config.yaml
num_key_value_heads: 5
head_dim: 64
positions: "rope"
tie_word_embeddings: false
parallel_block: false
init_std_o: 0.0
learning_rate: 0.00119
warmup_steps: 278
decay_fraction: 0.84
batch_tokens: [32768, 65536, 98304]
doc_mask: true
Each number is 128 + 24 x the weight over its row's rms, rounded and kept within 0 to 255. Layers, rows and columns count from 0. Numbers have three digits each. The size before them is the row's rms in percent of the matrix's.

# down: layer 11 MLP down (transposed), 1280x320, rms 0.0948, rows 925-1006, columns 240-319
# up: layer 11 MLP up, 1280x320, rms 0.102, rows 926-1006, columns 240-319
down925 095:075182101148122152130129101109130112113151123121128080124159120138119140114133157127148106127130153114125104082150137141112113108158157147170094124136175153092113122145111109109163151140121140110134109102148105128138122125117140143116128097
up926 103:163111118149157132139156151122130123125122137130149115069127142089103146134132128128152103102163133137125126157091135127154108109132110089099083143164097141163132111145144109117103159128150108120141139166148125158119100116128152162155084144
down926 102:126160149103140125090125132137094075120132093103077164114183148166118167171134145119134092071133125110116155131149132120130145119152173100127117097128138121096131153125118107134185098118154107140141087173144164104178130148152117143117096120
up927 093:127146116104130129154124148136178132123104093096127152136138132125133144095097116161118123134157052123127153140144125127076159140131114125096143129117070158150153128149095140130151134066131149143145106105115134134153080128129140150112104062
down927 095:112126135125138101132131094124083152124109165078141099121098128106159140166138110092104141136134125145140145171155152103127101091114136073123139129139111130154095084154122113165071101137140089100120151118131113098135129102145120150091176147
up928 093:117066142117134162088134117135137162126122138127139128107156109096116114176119111127137171144105137133170112121103135145114112078112124158155131190174133146143095098099123138104129108162124109133147113177138133088119127154138116119127122105
down928 102:123195096114172109138163148131104121132156105112128131168150128162097133128156168135124134130132143099113126109136093108123127137132103142116163081131154118142146177170087123116147106097149078150110121127105137137151139163127116122127146139
up929 103:132141127134102118127137109133086158092127100113128106163135126117121159120091099163129147124131133078085132134129131178095115095159121105124172112121115123124162137155099112139143150126154152152111078089132120135114119116133105109137146121
down929 103:119128144090086139115106101129133144153126152130101127088121141093126134085103136130104140137136178132144144091102134150160136093134119124139127132132122137101127123174140136179160131103120125127124167116084117136074095160145157132121114060
up930 100:138111120110120088126120098130156150146116126102120131091110134139098148119084105124132132115150090101149112171118110115111105138164128139095095123113115148151123120161125109123093137144111097113136113096127108095147137090147122095143102133
down930 103:135109106148138097110078144082148120118149134099144141138159129087161118137149137132113145119142133110080096108098099140135121124112137087176163137129168113162140121118101112154130094141128109107105179121145147129115101143138182104154126118
up931 099:153117141121043116116114142111131145119115065087130134110142123092105115143162130134157160126094115099149135136138140144131119103109095153089093108152134139082153151125138129136125151140165136164103078078113139140109113149091116111127106150
down931 094:150146139197149122096147116118117111123131137141131135156128165120125171073102144172182126157131133137118122112131123116152084154131107189150099132154137152070112066134126133156126129095143145145109144133120142122140129127135114138138098113
up932 098:167109172129161158143130144154094102107101087174106120106153123118119113127116093126123115129137125135136125149132095153093107130089102113138138103078144149118105149125106142160121133158088154107131165087134128101121093148106131102107113122
down932 096:146134159145105139101124121166156119179140134148149130144128065121141117147145097162141175144135131120112126143136155104106104127161104164127125148135116132174141136139145136079123151100132103141113113119160113130119104116116118105165134157
up933 093:133129119132110094119101131152081108130115154161106120159110167135164155131115133134137135127148094153092112125103125092121132151134135162060117157123167119112116122168148133128113114107138157150146142102112136125117102110121084101117085083
down933 095:145115061144174141127143119150112123093165120116133142106162144121120135131165124105124152096118130194138104124105117116114136142135155145082111104151134111160126082111141122128187128142141121087109157161149160192161138130143130114102131163
up934 099:128100121148149097137159127094162160109129141087142130106135133109139154094111154127121140158096091128202158179161129139150081122149125163130105145129106120123131128128121146145136154128106121132087168109120120065123111127123097120152130163
down934 097:119098094126170106082149117134128120121137151160148133131131125129112142154161145088120138118167115132097100101144094161137115139098123165145088137147127102106136127141181151114155140087099187102126142115122154136130120127113162154120082131
up935 102:145100120135165087168114166132073150124070095092151118102114160137135127148122144118164111149105084126094178143087151133142141099126120165145130125122158097116090111105134143122156116113134145161130123120125120147125106111142134119089127095
down935 105:101128121125101129113130103133151134102111111152144140114113116126116107091171116064115170130114127146149121146126149156116149134161145107102119130148117147183113125115144150132128127131156102122169167112125139114138111108118123140194135155
up936 096:147143111121125160121093128151149148143113130103133132155119131139136111124135121154092138148101144077135120094126146158149117081094120121134098125102109117090080177115135114171123128141119164130126141119112159108101097106107101121161134107
down936 098:111183148115076071165156144113144119149130107108166172114100154145146136133123171104138127130131098139130136183139153164121157162096156153095163132129134157114118145126133140145145145170090133103130122124119099105125076126161093156127096106
up937 101:127146124184132141129145134135101142139138120100090119158095118133122160138095103120156090138152120137142093133099095145128123113106118121133138121102097127132156151149110129073107084137163173176112131086151140129112127104122119092136106131
down937 116:125123155130108119124151135147148169134134132102096134139120169110128123128127131169126156140179126085130120108130112103119148096083163164100159117106128141123142153111089125132124152095170106128108120141134136121140104097131114130126128092
up938 101:092162166143090154123125134191121147127137133111125166137061132116123118113134110153128124157150131123149160129149099190136099136131148079120119146138106141113112105124093153100105137142112102180129143117175137136148115138091064192147119114
down938 102:118102122086132120137090095142121159114140118154141148146115131141122122135160130116148128134130155125127142158143092131133145138102162113115127133130101085129121132112126144130117114111145133114128100148182152154142126094144117154095182105
up939 104:088111159135101108114137060105091109097147158152148138130123102138124158116158128139149141160155128126130153098109108102155096084090112100111134136119125119158113123129101155101144132125111150128115104127164137171109108129111186091109129168
down939 105:153123158105119125133148128155109136119191106172189143117147126136114147142151136218116161113124147130113132138144092129103106099130134101109125151126115083121108148110152120076150112108146113151134081140119141153153153138135110114151076120
up940 101:130137179077139160078102104131109118140163105129140122129143159122155078139122095149149121141172117124144159130140127099091115093113136131101140124088097100162107115109089174114109171161114110185134136139113147113120151126106106182133107174
down940 099:165118163133134130118101138098141113166095104132153144138142115108113156162128157115146109108116130107128097148157162112123115110132125136112107173136101109112143139139088123151101101104115091145091121132102132101109092099145132090138142089
up941 107:134137144137112169157114142118109116115109116188110200118180108098143160154137107154111148111123080127144138131156092122118132157123101120124116131141117112149114068152137141109128082092147093104137169120133102134164124126120115131117084093
down941 107:133153115111117167146089142131126101109144115154104131158133136132128083152115188110103099154132138182125135115145137108119148143132092149131108160137160145090113164098134129100150155124147082121147161129111116105134118131139136131098105090
up942 105:122080194143133146134087141123176137154125104109101152120150093105081132107089083090151144124137124123109081119125108187142118179141143099170090137089136159094142182132107097121109133080121119116157147157112132101138143174128140160119120116
down942 104:167152091100128141142117135104128118147084133112151122081146098111126129155117126120154123141153153132126089103144131110132163119122113101135093143086150088122133102102104138109133156123119103106102128119121120161098133120101147118125141097
up943 103:149146067108172126119108156160129105122091173147099077114114155125102109182143088149146143118133146084115140102135130166119147133099150116120112135178122137159129131123088148142120121101129128147128162130170104138147125117158094113158130106
down943 110:140117167085155151161122156128137181142125101139172122114092123141110092136158128110100122116130131077135168105132072140128118128160158118132136089114145148137154110123080098125127149148143130126092112130125149115128121140145180110130144135
up944 103:140155159140127149179148153138158122131091125115087169122115120181133179126082091146125113130143124146140092158151114169068125146119145089138163127121147111079098173142132179143100136155156155145128141127162096110117105170141146132147128079
down944 101:135136106112082094113170185093125111156158147154104124129093116114141121132107147108169127139134179104156084134115131106143087151111124154120141112162111143131113137131121131113085151148117097112129115118078118161157106105127180154070102155
up945 099:105117106141111104147155147137112085104144088125117081133179185120148143134118093119160124110162124124100123142088143146137134144130158104156107120141134121115082173105103155106121138099112116160110135123095124148097106154163154112124123134
down945 100:093132074174098101139154128123067113183131139129124093137182173105134139135142158120133139117130138126120086126147133126148118160112136110156134125141139126152100120096118146090140142156097091111140166089113148142114124162143160083126113125
up946 104:115100126136133169143110140141136138106097111152150155128135111167159158153173092154115094081102143131190125143113143134166139125133147131123129125141121104074142145138113142131090126123141174141122119117126077153150168100123123085160076132
down946 109:109144107131163131095108111120168162116105106119110182157146160114122129118154101142142126120133126117133139114147078182107103150160147128096132094125116117092184116095134151151117123140095113122101121135116123122131134106137131107150118129
up947 089:138163127126093113140104105118143167149170130091163122153131133129114132086147142131132099120102172094178098156088144166157101107149152129111126158132106134139153129167106139162124101109100142141135111109132105124145153154145099150165142066
down947 093:137127163126131090094169128165114105110103105148121157132113109094140138163147142143133147136160112128112133083135133115119153134128113113155105141130158144121128157132168149079155121154136127109099129138140167139123120137121138123096111153
up948 098:160133124117127159099126156100098112112094131145149147143138096120120171137131098107098150105117097131116114102131087155127096111134087110117141139144120120102141176133124134077136103102129132147124108097164178141121082127141141144134134137
down948 103:131119114148125089102139133125172154101182134136149168137117130125121105135127129106160122159082124122126066097131172108167151096112116122113124137099119131178141141157140144134167111127141116143167117088128130113120160088110147128137149147
up949 098:138163148133121133136128105092122129135144067131139148137093104155129143135090114125122124151128124105130128173161101120150121115120092101088076097057090116149093091118103111094111132144089161109135119148114151075104122120085123157121111122
down949 093:119119114109134169164160132134136086078093161105149092161161153128136138135128091112096089163105123087118097139151112121139121114127161106143122140131134123151156110147146158107125115145100116104160077090148152151126137137153161118113151179
up950 102:112138087130125123128130091157164103155117150130168097157168126102091093116109158123134138161119197084149161112135151149131102134104149133134122164141132144137071121202079151168149115089118150134118127132118087115117101124146121109135114138
down950 099:108057164128153133107141105118177140119149130106183167130098119115116142160102126095150141146133070136163129143125113111121134139157079129106137114124126131090122133112161151092162103099150187186094135120161145153096144122120154112110145115
up951 098:159111116124098147127147109148106114108101155131168180132127123085169141143126149088106090108114081114151099155136098130133110136156129138062177085111153117119143121167134172088117100088181135165114143094129135138085147148112114150163123108
down951 096:120119112151124145158137100086124083143108111156095134127115119114145166150123144145116108140107070126110104116152136123101151150103067121109111153146112139109164140130161138132130144154130121141148120088117146138149129119145160147124115108
up952 103:195144137099112081125093089154103178110133137083144087113129112123141163130115116207123154140117133117162132135103110082095124177137144142144094141153132112132143150091142083115126141116067116138108141136122139133130131147154123101155140088
down952 105:123138119148152152148078117152139169150123116180137104103123107090143083163140154128115162101082144105116175118144087106109159094140134108173189134128122089129123140116119112149100150104123077132135128112134159132134160155108141164125106130
up953 106:124131154142093149132158137185116134150091135126142121135076163128127139131119127121117122090132125123108131155133153116150089142131154130091156107099124092121093125133108118145114133113137130102105119119137123160105060131129154085074060147
down953 101:126143075132116131082114175114140123093123104098131134096120123103129119097129107095112137137110150130115141127130153133101113135112170101153111135115115168135151149141151130132157136128104114142116119157137149155094177106108140154137147140
up954 099:075106093167118178155120137128136141146137150132111108179134114165140118136131140172158110176062147130144141144126135102130168114104135085105112143140130079135105135155129137144130137109128108134139152150130071136109139172135078111114101173
down954 094:125103124108115112113121120149098131107125133131065160123124104127087136147123116119134198132100097139104126107104103144160130162182077152128134141146120112140174107130113142160141131093123177090087101148139135116156145131129136116131122125
up955 096:150105087158094118165158146147129148131139105109147148129154100123127120120102170190171175154107118087163132156113138143123107131101132159131107123121118100144121177182102163170104104126121168152127108154183104139137077179115105105126124166
down955 099:156120117116131129115136123124115156136170123134115127140113103135134110134103118130169174106132120093124140133132174095166134125121168112164117170124102151173152136132114110153148109114159155146152129150129089109117109096117142170144147156
up956 104:125096120146146116102114137091184112143140126136095150117109167127129121129111083172159150106160096136125114171118123157116143091127127074173133136152161120114121169113116147140140095093113143167085142165129063079137145098129123143129112119
down956 102:154120134180143103144157106085110142106122125155120124131144100162180100123124092151086129123139089116117120124140153126095142168134139106100105170137164109093184165174175134114113163115131133134119092111104152128136100125053122177126090133
up957 105:159133166169128104133138165142130073161108097137115131081083151133139126108120088163134134167103110141135144139128155138138104115115141091143105138130110101110093153172080133148096099139130151160136102146100088085115109123116103127134082136
down957 110:130081137117123136140138124115130152132090115080117173147129091138144136087070124144121131138148150108162172122115135189117116134132143135116121092095113167143123147117112135140113142113147118151126110120169092101105133109114108137135107153
up958 094:148147089109119112159097073091122141164153118108178137165118108150144114107120147160145131116112139104161120104125114104101170109153143151124149135163157078161130092142122123185152112144142139124148171109074118155106133102093086104144132150
down958 096:143084151118108102132126112117102155106105095126090143139124113161134114136140149108139145137133093164092137135129148120115116148133125125142128168082162143100119154139134139112131160099117144121092144127123129099126099120132136153127127107
up959 107:135152133154132116145104126112138174129112143107128094154128106125126101140164137123106136145161112109097132121130111132081106105141075136098149125107148088130096127182118092112093106134177111118106105132111126134152093121147145095064081157
down959 098:121114109091125130097117125162143113111162098155160146090109135152139129113122130118098144153119142126096128137127128130147148119138158122128090134165086145121143113133122150131143136107098142131126155134120135117102150126119110171148151163
up960 099:161103134098147074180146170147103134104106173138113146110150152132125117159132117142131124111108113100093118111117138166124092106144140114113123139162138108106095110147116144099119089157146142103106159126100130119108153166110125085128111138
down960 098:110139122102184149076128090074134086132159108134139138111157168091134119066152137116132101114107164125151152106112153130142125128092141150145126132160158114151123140103133106102131170152142110078112065152133153158113137169110152154081115129
up961 100:144087166133113098102115150124108146122135169132130179137104091097121143109132128123173143114079107132136099116126148129153121107146125130099148126136126132142119128112102154084167102113096141131121113091177063165116144149119113155121156161
down961 101:086127126147136166131147105103078107128137156121125118131091141116096173134145100119116164102116155099130143114178129160132112098096163174116141140148135119134152195134111132115148101099117145096154075136105078103155149138122113090135113118
up962 096:154138147125102090085123095129110110148122187098093184144136146114122127177108155128102146136166126125164142144110120141149123138130133112118155135146129148131158150110116136082139116104099158117147113124164079095130119161175141126099102112
down962 093:124099077106145150077165121116110133135156121120162137093156135151128130118151104148124117114118124104178128091175088163113144113135091133091109094116114144133114148143101085172103160147143119125113118100121108128107134106122156126139153123
up963 107:102135098122118136138086124114104115120128109176123178095122089148109140134109115193139098161113139094093132134109101105130155133133132153087134119136122105093176096120141125099123115134109136104122086171138169157082131109111146118126118091
down963 101:148110136164134103148140099165130134146165123139123106155113109114122102131162127151157150121144069149147104139141140142168071156185125140105093103187138121121097139139117137127161158095136113078143121081114100138157146135138103173108101082
up964 090:123136110146130125111109093177146083145126107133142105138131119139143091142129116139132165120155162092157123157118142166101117106106150106058102148065133128108100130096159125181095157100114132139129146105130120107171122126121124140151160089
down964 092:106160135148126107154166149104153108082125148104144140165120180126159124127123133069139107128140120143150145186129150122124134133131103135143105142139111112151136123137092134136136118136130127098132109138159081101142139104143126133125112094
up965 101:113128159123155093169129161147151121145132124126140161122128126153119141130133146192142148124117096123148124135107128154159135090137093121138143161102090151180136170191111091169127082070128131128110196107138133098150103143117165076112088132
down965 098:119166153177129135152123088131085124138130136121084082098110129107116115136117138108082087120128161076110189123116104126148129155136132085135137100135159143119106164122129116134183103109164157116141108150156134142125133124188102138121139137
up966 092:119118160108151134116129086136120123134133129147131175131141118117107114127101115159131118147121116097118136138118130116148142087139135126133156148121093105172162140132092169157089138123092123096132122118156085101089109164095142103152104127
down966 097:119129107075118150141171139130139122129119186124069139094176140130140110183095113133091144091130121129112127147177171101149102086105144110114089121169159145115141126088138113126152097124122149111144125107137123130148117123100152131132107112
up967 097:139116144091113138128154102159124124155137142102135139147098166137145179143134148126143125121163091133146167136128078148091111157109120174157175101090146149139105110158118159120120129151160153133091118098165073140072124173100122147092134138
down967 099:111158124142095144147111122104138137118170114142131088131133157136132135105164105124103158109165153140090122104179157085102124134117160147172117163133108142147155146129071143098128141146099108109171130152112152133134133108118103124122117144
up968 104:117143127139103099148108168116112128155112121152109145127156094114125147098093115111131166156098146111162131172185091144119113110117123126133158137135122067091112134091128155147149123111094135158129095129124116127087132134086148127122115138
down968 105:133152140138123147134156170115137155133095152111127095108089137157115082105145076111094158149101154084150111142157126128133107191121073133099132155121113133119129140137118123155097158176110157093102133089150129135124140165161105090131119154
up969 092:111114142107087116095118181160138150143117095130086188121144129169085136091112097181151179151117130108094152130133084151139152093115080129125133156133088128117140116100111121125156121168110143165134112145094153088083140153114110121133155139
down969 089:115114105145146172123136108140163115114128135119169133129144156142133138153118110117122128131120149111125132104140134127145142105136105144127069132130158111147177120110083173149123137103167159092141123118109090136132160099137138155135152126
up970 108:145141120182159129142124112123109155139117170147142156139157128135143133148132129127195131140126096100122178134162117103112104148088107114146154135109109094153133163183104151137124115151085147128128118128148122156111128129115120138108094124
down970 113:135109144156148151114153129071114178155106089146163182127077105100134140107118154082167113148113096130130139134144114146111161172109159127114131103136124073148128138154105106133136112126101147135123095115096144110143134148135133146114090111
up971 098:117133142142103119164129111186121135110100135153107144113114095123129157092137140166153172165132119116136159134144126117142124076124132150083162163156121104130137116150129131117142167170115083115146096186131095142124127127114128091077077108
down971 097:117118122134144129148104097120146109103117105094144112128128152145086117170187166123079124149109194120102128123120100090120135158171148149113099122147151165113110158152131076149127141100115112123147122137141126146118107119117142164127161112
up972 094:166116154144085111068150133141105176130121089155136151131083077077098156116116104123151125134164078131128099123151095105131170163155114126135123104089087127085131128156149144111106093164125173153083141098148097154101116121130120167105135136
down972 097:115135146154135153182132126144128106122112126125158124141154157138167158120160154159107124104103143138162147144122120145090087168140121154147139152111136132144123156133150175126130184140119107150146131137140114138159109163149115070120118096
up973 100:116138131101133141106073168137141146112151127117120161131122140151111075143108124109127167167112121130146124091169142132135120122167116140144111094132135092095108124143115096120125125105162145135125120183116111114117170145127150125144108117
down973 104:111110140149174100147129148192160146153115158125138116107117167132119077114120116102115176125146086132137120132103166155175164096118137090121121159120144143140157103126137133153157105109153092144123176126095186115082142131144115113105139172
up974 114:167106146176137131158112177141117147112125138119115103110141170135115108070106097127139143170112129114132162132119131132116122071164105147109133096103123137112137164170140121075118114147089104149134120164132135149113153168145125131110110121
down974 105:122081113121164131129115141149142162141121131146131128081155149138131156139134107132137115157099109137119158119102133149134094134111130155139156083077098153117094085168077140151083144131125119107102116147142100135156096135156127102155123128
up975 093:122141131108139125113144068118153150162070142123107112166116115116147152124135115131137166128143161133133131153153139160124174094131121123106139131155085133081154131168081118117159142066085142095142146123140138157157123129124161134169124104
down975 084:151131130184146137150082191116120127134155109117106171143132126119103132128153096105131134172140122135119091142141126116134079113133090128138093129111117136097100159139149134138119116140159135121128157124114129106133109158125174122116116092
up976 099:108117124105099132095104153116094125135179093142142101142115114173143115113162106105146109153118123083124151109137115113123091130117137167142102097088116141115128165121106125099118117135095142123151112137113101127119103138147135147130107136
down976 097:142142166120126123133112156126142090160129109109159157119128162152111101131127142123157144140164135117098144143113110181084142139186124161122114150179106141155135136072149098177142067099152133116160155130127116073125148133152135127136124158
up977 095:162134126106132098179128165134122149128091125107112108134127150166141130100094139114141127144143117132146085151138122135134129106154145111129121104133117090119125118151109123105159120111157171138094142138152112101148142152154137119141096137
down977 097:147104114134166091122129125134149157141162133110083108089123135098115113138088148140131120104136131094146132136120108116109131124120145136158122143090107129120116115143148133124128134127149119085115100161144149144127146124106114126148108153
up978 101:137152146113136129099081160133183149168095140154136127132101127166125098153087104102141113132116140114101112128149121105126142122152131168114172138096120073164114128156073154128140093139104139133166130123122126134120127101092122093111101139
down978 098:146140115117124127140135147154128126153150137163139187149114151134117092109160097110088160120131103108123122109129103135216110140136158150139109161076159114095126118129106128126136131099133106129111107141109165088145143148131114116129106140
up979 100:116100143108168160124082124146158132100130117194102118088122138137152134169134118148147108188139103098108140121152099131087125115146158095089123150112130124112092132123106150139143164143142093117096118139121126136148118132140196141123137110
down979 103:135139098112097103146113156124101109150113149106092128156162142102150093118120165062110099120114108139126166130116105115181179138138101119144164107138131135148150120088122151111089135149129103130171149146135156099140055125144095151122164133
up980 091:144096165127101109180099105127128172125126136145138120103094139150169135173145093133119111112139142070115131127135135121129139163107104111111120075155142149088102177142156120129111138144128161145162110115119135079108139132150133142144140093
down980 089:081115114145136078183136100132136138128138083081147136151129102135105152109125141129140131145130149154137136177110176165117184132127154128130167124134120129165119131108183136118162138138122106101170141130086119124151141151110123158134141166
up981 105:125122159123137078128157105129119138087085098106115143140137163151121145103104148128119140140149115091136147113165148155112092116128090080096132119130110123163122122174108144112090092166152128149143114148097129125104109172171104110098108098
down981 106:123144095100115084109127114117139129164103115131090134131117109161093094141121130122126127154114124117111121137079144129120160089142108133114092113114115146143123107133096136116131143093152112117148116167116140131153088142113156130099093162
up982 107:117140106140152165167116136106120144099159138145126124124112107104157091137116099127192142138109129118158139132124116150117143122128144072178133145138096138123140146130114144112117089085140103125082122115160107122131110138086121125138102133
down982 105:113125117149150125156123140145149170149166197160131110127153150128134104106148122128154097127132132108097061157183172144143105137122128145179106104103141131098121146170096110131152138162117094088118113107142106101138193164129105147126152155
up983 105:110131154147111146125129159137121122134087107118114171188127153118134157123087168116170120134170136129100147147113085156128109116133147099117128138119110158140119117126120123117126125081125146120158120102161133123057102149067113107138077145
down983 103:135135110122109181121163121158081101139128118167099125064106125096151166087100146149114101146136143146138112082109072086153148144114140150125117138183152114155143167132131094110121154116124174108139101117114158110141169125091104141120145129
up984 105:107150123166104135119106085193122145138146096122106092151151166094109118095133108110149123169152135129142108097145120150105085122136175096109139126125136107113091130156111129131130141139154178125079150119083132126120061149112111096110112068
down984 109:108139129152121119116144118128141129153129120128109101173121138104114119134139132139112108097131147157120119090132132110131138127088149115167116147114089161111137145090133090134187111088102167163123098132115114076142077162154130068125133154
up985 095:127093119096115133117170145137107123148115143131129163136115168118171113112056113187119154105132112096143159102078125176138117109113106112111119117154121130133138126156113151168133136051091139121128154122142145111119089127094125109141118139
down985 089:143148146157160132116154133092116116117130128157137121144136104157143145115130135116077148156176127123128128138172098117106123138139189153090162166082109126138183120142069126132100150131153115114082101123115131105094166128129083127122096128
up986 095:125117074133116132176131101105151167137172148124149182135118111120166136164119129139116118101128136112105151146136116155119188112106137111111123097083094121106125160160117155130132135125185145171107117156136094123113160148106127150113122101
down986 092:107133144155138137171127094138114142074146116166148120165116103136147120169121131120105173102135133133127113149139143166105122159153102123145169139111121155152130155139119132094112104132121153126139162141132134133168131134151166145123111144
up987 103:142121104132106105135141137108102144142116136137083109137128155154118119076099167109134125099111121103132114156140118165125121161151154121133173136115106164127177105163125131121123081119091144157130132108142182119139114125129131130131152133
down987 105:126115117132088134149106095104124111143137147143147103097127133141090120156087125096155100142163155168096106135136124143160118159091131136156165169105184135178113122140127114167136083130146126121116154129109106152131187131104128097101138105
up988 106:137127140124160117117141134109115126118086132126131143109125132062103145124116121117147143096119096089174134154100098133120148129121127159129085138119125131122136176157115145118140137118093096108118089137119134147121115158135115105148145134
down988 105:155131096069120155122148104111126132122138105112105147138156101149120114134093166143144091142119135153132101134175169092121101126177119170105115150141068106118097190122178192082138104174124141148112101108100123166081138150144177130154102114
up989 104:109122129125136078180138096130098132119139130090111148159105162133105132101138146154096108133152110126138157103117100090073120130108126133122124121097149152102116166129131157133131137124158139099153137110097120154129106084104154124129179133
down989 106:139113156096133148126129144168130108131134144147181112166075130094110142114125119119155147109136139166143179137127138118154146119110094119140130116146079127142113122103073110095117104117141139139142118136091127098123118112160109114116089124
up990 098:104121065156104109149142123099144117101126157139151123113106118095107122157099148149146131149144141074091105168120122136110145160113124148172120124125097139140173134121111134109130150152093163098134130107085085152157051159132073124143126118
down990 105:156141142113109162137137183108171123125137125104157150100172081135136134134146118121137110113133176161150132161169141164123113118146128177115146093129116140106107119141114113082133138134127130135176130129125114119088109128162171107131126084
up991 098:130136136148134142102122180143103133118121138086119136122145141169150140115162168107115136119099104139119139156114115120116114168123144125138157115105129090111149113118102142133090094082136154113113129117130130126096152158133122141145088116
down991 092:131133089070129188131141085118149121119158139125147101100124119117131091137081105082080143106147111165131100160124116139120169147108107131091065107115103156114138060146120137101154131151117165098145121126132135129137130094124140126141178143
up992 098:115169151078114081173095120187117135138104095147140157133126138133138197122094116154109142113118120138093153095126136102131142109116150104129113124157129140095133148096092156095135133126132132151115155107125144160112105155138123148096101148
down992 094:149132124127092133133109103136190142087138167132105144144165121099107147199128095136153177114096082125143114101134124104136145118120165122150100140142145143134109125108133146083106135107114158119121153099123131127130134117112109140140099154
up993 097:130116120107112083157145111177136117115146115131092139169136122101130089183102130138162106132130121114127174123104144149166123128106092170129103109108078115115162143087115137118137120130158137114115125111109081132166123132151137147148121104
down993 099:143135157110171162117090105182111142117159093126156136151078143141144138124169120135152127072116134130117118132136114129105131091119085140178147125128154150116134131145130096115141175147121101123129082092125122120138124114140109157099112161
up994 092:172158134116115121140130123106142164145119130063113126152120093113107121109131107120117146162123144119117152160103142147118088106136112107052168163085147112133124119193081105132120138137145127142135140102078173164157091098168097148119108132
down994 091:089123144094133133134129105141136137083135106126165093156136106159167088134141104060106123104122120144129145105098190106122156127135079137126142165158120152114109136120132094118123099143145119113116131138139140148162117114153129138163163148
up995 108:111116135101141111095102175120132159124084138132127123133142112108139091140100154123135129155159131097122169162144155149107149142068118122122136122099159090135156138153124113120095068107167161143120149111089149114123077166074124074070113112
down995 104:102144092134152154107164088137110110117145115155098133140142144134093156097096107155127140136099098101135136116100113157128137095141129126120129112140116170133124100110189116103112155115108102118119086134121157153153138099178127111118109134
up996 103:121104120077155130157142085101141136117115161103120161135195172122131088134133107129145116138112120145170146139127116124127079082136113128110120097081131188100150168124100129077130119113093144119157127139158136120112095128108127087108129096
down996 102:114118111126117160106109125105101139124148064104194125124124137160105126129115127103097123117131111141137140150130094104124133134158135087142139121141144148142114128099124153097058113137138158158151100154137060078171137170155089154128128147
up997 103:151148127156117144098091130090149109134120095093145142102160157142099104076115120160160132141153136109117076123109093120143099113121145142132122122082118122099117142111148140129109141095083134090136099121131112132118116119098089137144116137
down997 105:107117134108141119164141095122108194133134125136152156101099122121126139125132131142128132076146137102138136110126144143103132161126136135116121133095121133147123145133138118130119143100118128137092120151135143154148086156145131136141117131
up998 106:136128133113132116158122121114104157126128153120124110132102069046106143123107128124122123132182134080111113093162110138122085104146098159068139102149101133109140143150149107077100098141119146132128163156130084114132124105095156143147124154
down998 105:142114091125117082095092133125160142136119088135145077083168145143131144138115106158167162155129118135107075144156089148138126105146128101098108126128123127109111128159115126121136123123143141117151113095104111143126088132110134146150128126
up999 106:127193080099070139147128144123101124166129085141138137138104151093134127111082130142123130168099105111138154130091060135127135098105100118124145136130105060114131171142140165145114133145140162116128108137108150129137076127130156136085087115
down999 105:155144085129124127131140116158165143140135160133130091139084120084179125101093118123121173121136139157107141177054092127120143128157139112155084110145093109118096106132125118158155142087150109145145104121131111079168142148128100156083082148
up1000 091:104148138140121108111082131135132133102147095069163161124162117127094172059080154160162152128114107084163147086134104159122115124157104131151129150127110109082118134118132115158137117174110136165153089130141105132115148092074132099130140082
down1000 099:153095131126141103135121125137133125141161162124101082160119129112122125143140171090120133128157121167124132099128119123146146129099132126135135147158146169108160107134132106097116129090128128125093121131151129154141132093144110131111109117
up1001 098:130137139108129132124083177149128144129093133131119120129106164137146147126122129113129181110133103121160113099091105116147112101115138151130094153145079091116102086101123149161117170127114116146096140121183110116164132139117095078126169143
down1001 107:122119129132104159156111100120119130113104152108113127107141134116124149144135122143136179113170101121161093172125150091140122126104135151140129166122155113108118190093154108111106137133115110125125127096135150114125081142150131149071152092
up1002 100:105143112139097121130118115149112116079157171108116163132107106134080129142100122159137116132121091125131138106109113106159099092109075153093144104130142113129188150124131116115125136161161140097158138134146126132124086140124158119125144120
down1002 101:177107127134145090095134083095136117089138135089131112126151093119171107164128140145142085162123136127113162142124110137108127095132135121181111098140107105141091126151118158109101125141168099175138166127163077151114116116087155143140110142
up1003 105:133115146101159096140139144141119147140067148147134156129133145145162103113123146157126137113116099140129143088083072141147101134116094132138100091147150131055141132157070136145137148116128158147118128161101118084132102154137133107112115151
down1003 102:136130143139145096116102115117114116150158072134106144109118119122143105147130144090142105135119128112128111121129141151156117144098092131104105108106137113162153120115134140122112104096094095115138130116162098137135163159116102132163119149
up1004 102:100138097155126114134168142157094164120097125122106136127091105127078153131124112136102127151079114132146179151133138158108142157109169152148118132071127117130129125133120134124089134130123109135142134149163062164140129127134117128159136117
down1004 100:092081137151098105119100151094080096141115136099138087150133143141139147149103128068129125082094095148067111095133149105144143119125152139167070122098137117144140191100114104106140145145139140134139145159131075111104142111127110141116111125
up1005 100:137124142123143076186115113129133160181086092158101128139138136111112136094133124117128146166131161128139125121140103149114122153133136155127091118110147092144115123180100149126140126118114151107147112125108130150101144141118128112110142097
down1005 096:136120103101106138119162126101078117136149105137179106089131111123181139109155142112136083148144122094175114101098124121143114088163149122146122122114155127147129125115137091136151156115069101131153139104161115161136117099145126124192139154
up1006 101:132140137115105114143155141112113115098122139111104160111111155097133143146120101146120150125105138102130173159151103162154133115142134137121106117105151140138129154146099122126133155081122130120135102154186120141165155105136140153102161113
down1006 105:139104114159134104097106102124144152116123154160154166141126121174147122117120125161113143108141136132122107114140085139125154157129126169117115114079143137121143156132166130156111157174127121177109154128152115130145126106131142129123075182